Weights of a small transformer language model: tied embeddings, normalized queries and keys.
Each number is 128 + 32 x the weight over its row's rms, rounded and kept within 0 to 255. Layers, rows and columns count from 0. Numbers have three digits each. The size before them is the row's rms in percent of the matrix's.

# gate: layer 10 MLP gate, 832x256, rms 0.1, rows 491-504, columns 64-127
# up: layer 10 MLP up, 832x256, rms 0.102, rows 491-503, columns 64-127
# down: layer 10 MLP down (transposed), 832x256, rms 0.0985, rows 491-503, columns 64-127
gate491 100:138069135148095169150183068205149134097140153161135123211091122111133098091128094151149109112077099173071134113133151087133158103076164142154121125177165133128156128137107047156129096122070146
up491 098:097101140073111112128150097114169157159171157105123086156077115168186167160157126135099114137149200175166152140122170085121096155145119093099129172124106171124137145125159116031153101132132106
down491 095:127221126122132187154176093157126078114172123129108133146118110102162162099122067148177184098156143114169140130131136130064137095100127102174096143131136132093144131158132143137140098118128132
gate492 103:064128146119134175107110143162116111171101122162197161147102081136090147132142065113087112168105191161165091080102127086170107113162134131156114121140156158139134093125118153107162176134168128
up492 105:142171059166127147133062120184101147138105133145153119164158172130147128140116139103154094109130146074144107133208159182146109148162118117138139112070069081082120138121214122164143144153127073
down492 105:140114078146099195150118081076075146212147132029124179129151158137126111143193115142136176132053136128099161133099142139148154108113098110195085124056150155061115152117118143093108066075098090
gate493 101:125073160078091139134116113075102204149086117184151154144097149175126152136080158130152138119126105131131179170145190118141135114135178157130089111157141138144161158154147116132104182103162180
up493 098:099066087152164123117128052086082102166044100133102143049166149143106128130134104215150133118183099146198144143092149179129154153131174093150097103133135136145143134118106149145122116136107130
down493 100:172144085163169153137090128090129125161146108152110131099131156201085104116105136117092211114150113086141132167116157093141201161070144138145136188188121131130130180145099147126194126070105156
gate494 103:091178050103124056124112127146102148144105095177183129136155160125111147190119126112164139112105129186080101201122140135141166114061137134184141135166078121161106108140144225162109144133153156
up494 097:114119085153154140100170065180094143094181138158122093125130110084139128099142123166123133187167171176148174152096120153104110148134081161079163130188090178144161092151098174184125118125138113
down494 098:168155151099135139164138122167130176127098140105091129117148133152100173113137178170081036131092096097137007154124121151128158093136077088097103111118125170060120075126084123123087115114178156
gate495 098:074097145107132199164046099144121129116152125142183166132117131100131137124114131169206131124082115106168137094138156116103087138126120148117128131111164111136140180091136147141135173115100133
up495 098:112110100128133110084196141120143131116085175120070048193089191151160127159070102114120176120130132137159194116183178150168155139114104137109138104089065136124172083127046101127106115110085124
down495 102:141178104148126099166164128099126142094173164124163131118150113155133137158155061124143143149085142126087114088070142131150144142168165142079132170074190124064174131071141168136150137090134143
gate496 100:194134130128092129132116102131117125111161109120136151160164136114092088111114110079127147081116117113111148178093078135104146110068115098167170116119084097132080078119080172136146175121135149
up496 102:190170163185105128128188098079060133076131130086088155160126118099105116117123184115171120100132171134150132107177115155112141176149176109099133153121101101096121129165076169144093140167094163
down496 097:148107101114125066164081101168144118127104088116112085079106124143098135127118163137123088136100152145168108095091170157145060156131065185060132170091114063064132069147147117111141130067189085
gate497 099:124155100149115119111116131150083087152148104185172173128114123121167120122067200168147145122177106084171122128110109127092118153103174068083164158193127079113149078116147097146138100182134122
up497 100:172121167074089207143154151133123172142210109165092185181130100153142129118111085135104141083091154144121107107098189158114097124202120166142203107119108119112180094102134103111118213144138076
down497 097:077180169121103115109086159193132136145132098096130126082139118165131089111148086168114070137156130064102140091159177146136152189102122163173187146138143094127123155118168096130163121181133128
gate498 096:092167104092138089057133050098081108123116133118113150107099124125090077102117179155215136145104120122104144081138123127155129131136214110133161135120113144121170158140116050155113092137013155
up498 100:129105101119131156069099122149116076183138128124095131144115112154200128102128110086120126088135188103112093115131139104117133140134142063124148108124104109099115061132126082107212129175181128
down498 101:137058129164094106127112093118078126111163153140110163164087168107142153142108112123141000120116114115117185130198091120132144101187060133092164128140122144094162129127130185135114162160123150
gate499 100:103144157019138158156109086105128101103148138130171148106180126107172063094138154079096158116070171106140100143101067160136131167140140118160115132102087129168172170161086126066108149142140108
up499 101:112153101065096107145173147096094139121133135123145088088077104104142156108134115098084199118130169097133122186078127184172103084052142145171120127127129107103203121176129114097134140194083095
down499 105:101170106151139166130110142111107071141190152130108093141143181174151104136090133104143148111134155152089142149155139094173146133130111154170130162104085105144110163129151101133168088138146123
gate500 101:152143084158144118125160122160150122174088131116073194099100113146166219178137130137159149152099115133107094137162079122132097163109167121130174146082111108137119118136117148092089105102147101
up500 102:148135112199126090075122129108130083097090123139092113116056149128091153130068104153078098164147120150171135098171166153190079122100121117114159109096114127100071146089182127139188072077142182
down500 107:143194120127115161112114128102078104135113165100182158136141145097096082154179145176160152185071091120096148120110075189090149088180135120186142129089197091106135120151113121173118168184155218
gate501 096:132108134124109116103156179151124083106151087142089106125167065106151137116154088067124146121100099099119139147119140166135104128127163162107116139102122180125137155088154116161144165124142137
up501 103:140111158152130128112140134186064108217108175161139176092153162119103127122111162095153111155170138169101118150153084120085128084174140147088104129068118138049121193113100087172157193145129110
down501 109:192232130177139120122128174113130077065136165132097117136113149178137105135119115105082117178154094084170125099114132194161060131110142149131089160138159183137066124089131128135178111097127114
gate502 100:107137103111150155057126148101098135083117116099136157154113070140084110102125057154046075056097118115064076142112092093116202086070160110145173157121138172125134139102082109187162144129109110
up502 096:119181162160189139115141168157134237087140187144156130117113123093108151132112126103103092138109125116157124074091110059104154088118141055153106158072149036097132146167147093124167133141110129
down502 094:116118144117084107084087111074093122131204147097099142100109092082113144145093130159115000064121135087126191098126115067165150071099102148141154133149136164132106148120136152134102108082146093
gate503 101:148074124120118104145084087131135144178118207174179172152103091178111174162063125134133179148062121181114142140122186097109129176067153159112201134133160140137137102107124043110101191090133102
up503 098:042128162123143086097080085079129132151112128131041160156153148101102090119125080130114146158171121128171131148140130078045121153115131118142196161172132137161162088130130135122156125114116106
down503 099:140082128139051105084107162087185165162125116079052085139075151109141131084113088081047105149098154088172126134130129097144156124040146113115176186084132123109122131155166113116123111091186143
gate504 095:170102148149161175103107127131121076121123116144108142122103115148103139119115143116117145091151145122134124133140116168120115158092136119180091159050105152151160147171110173137106134144169115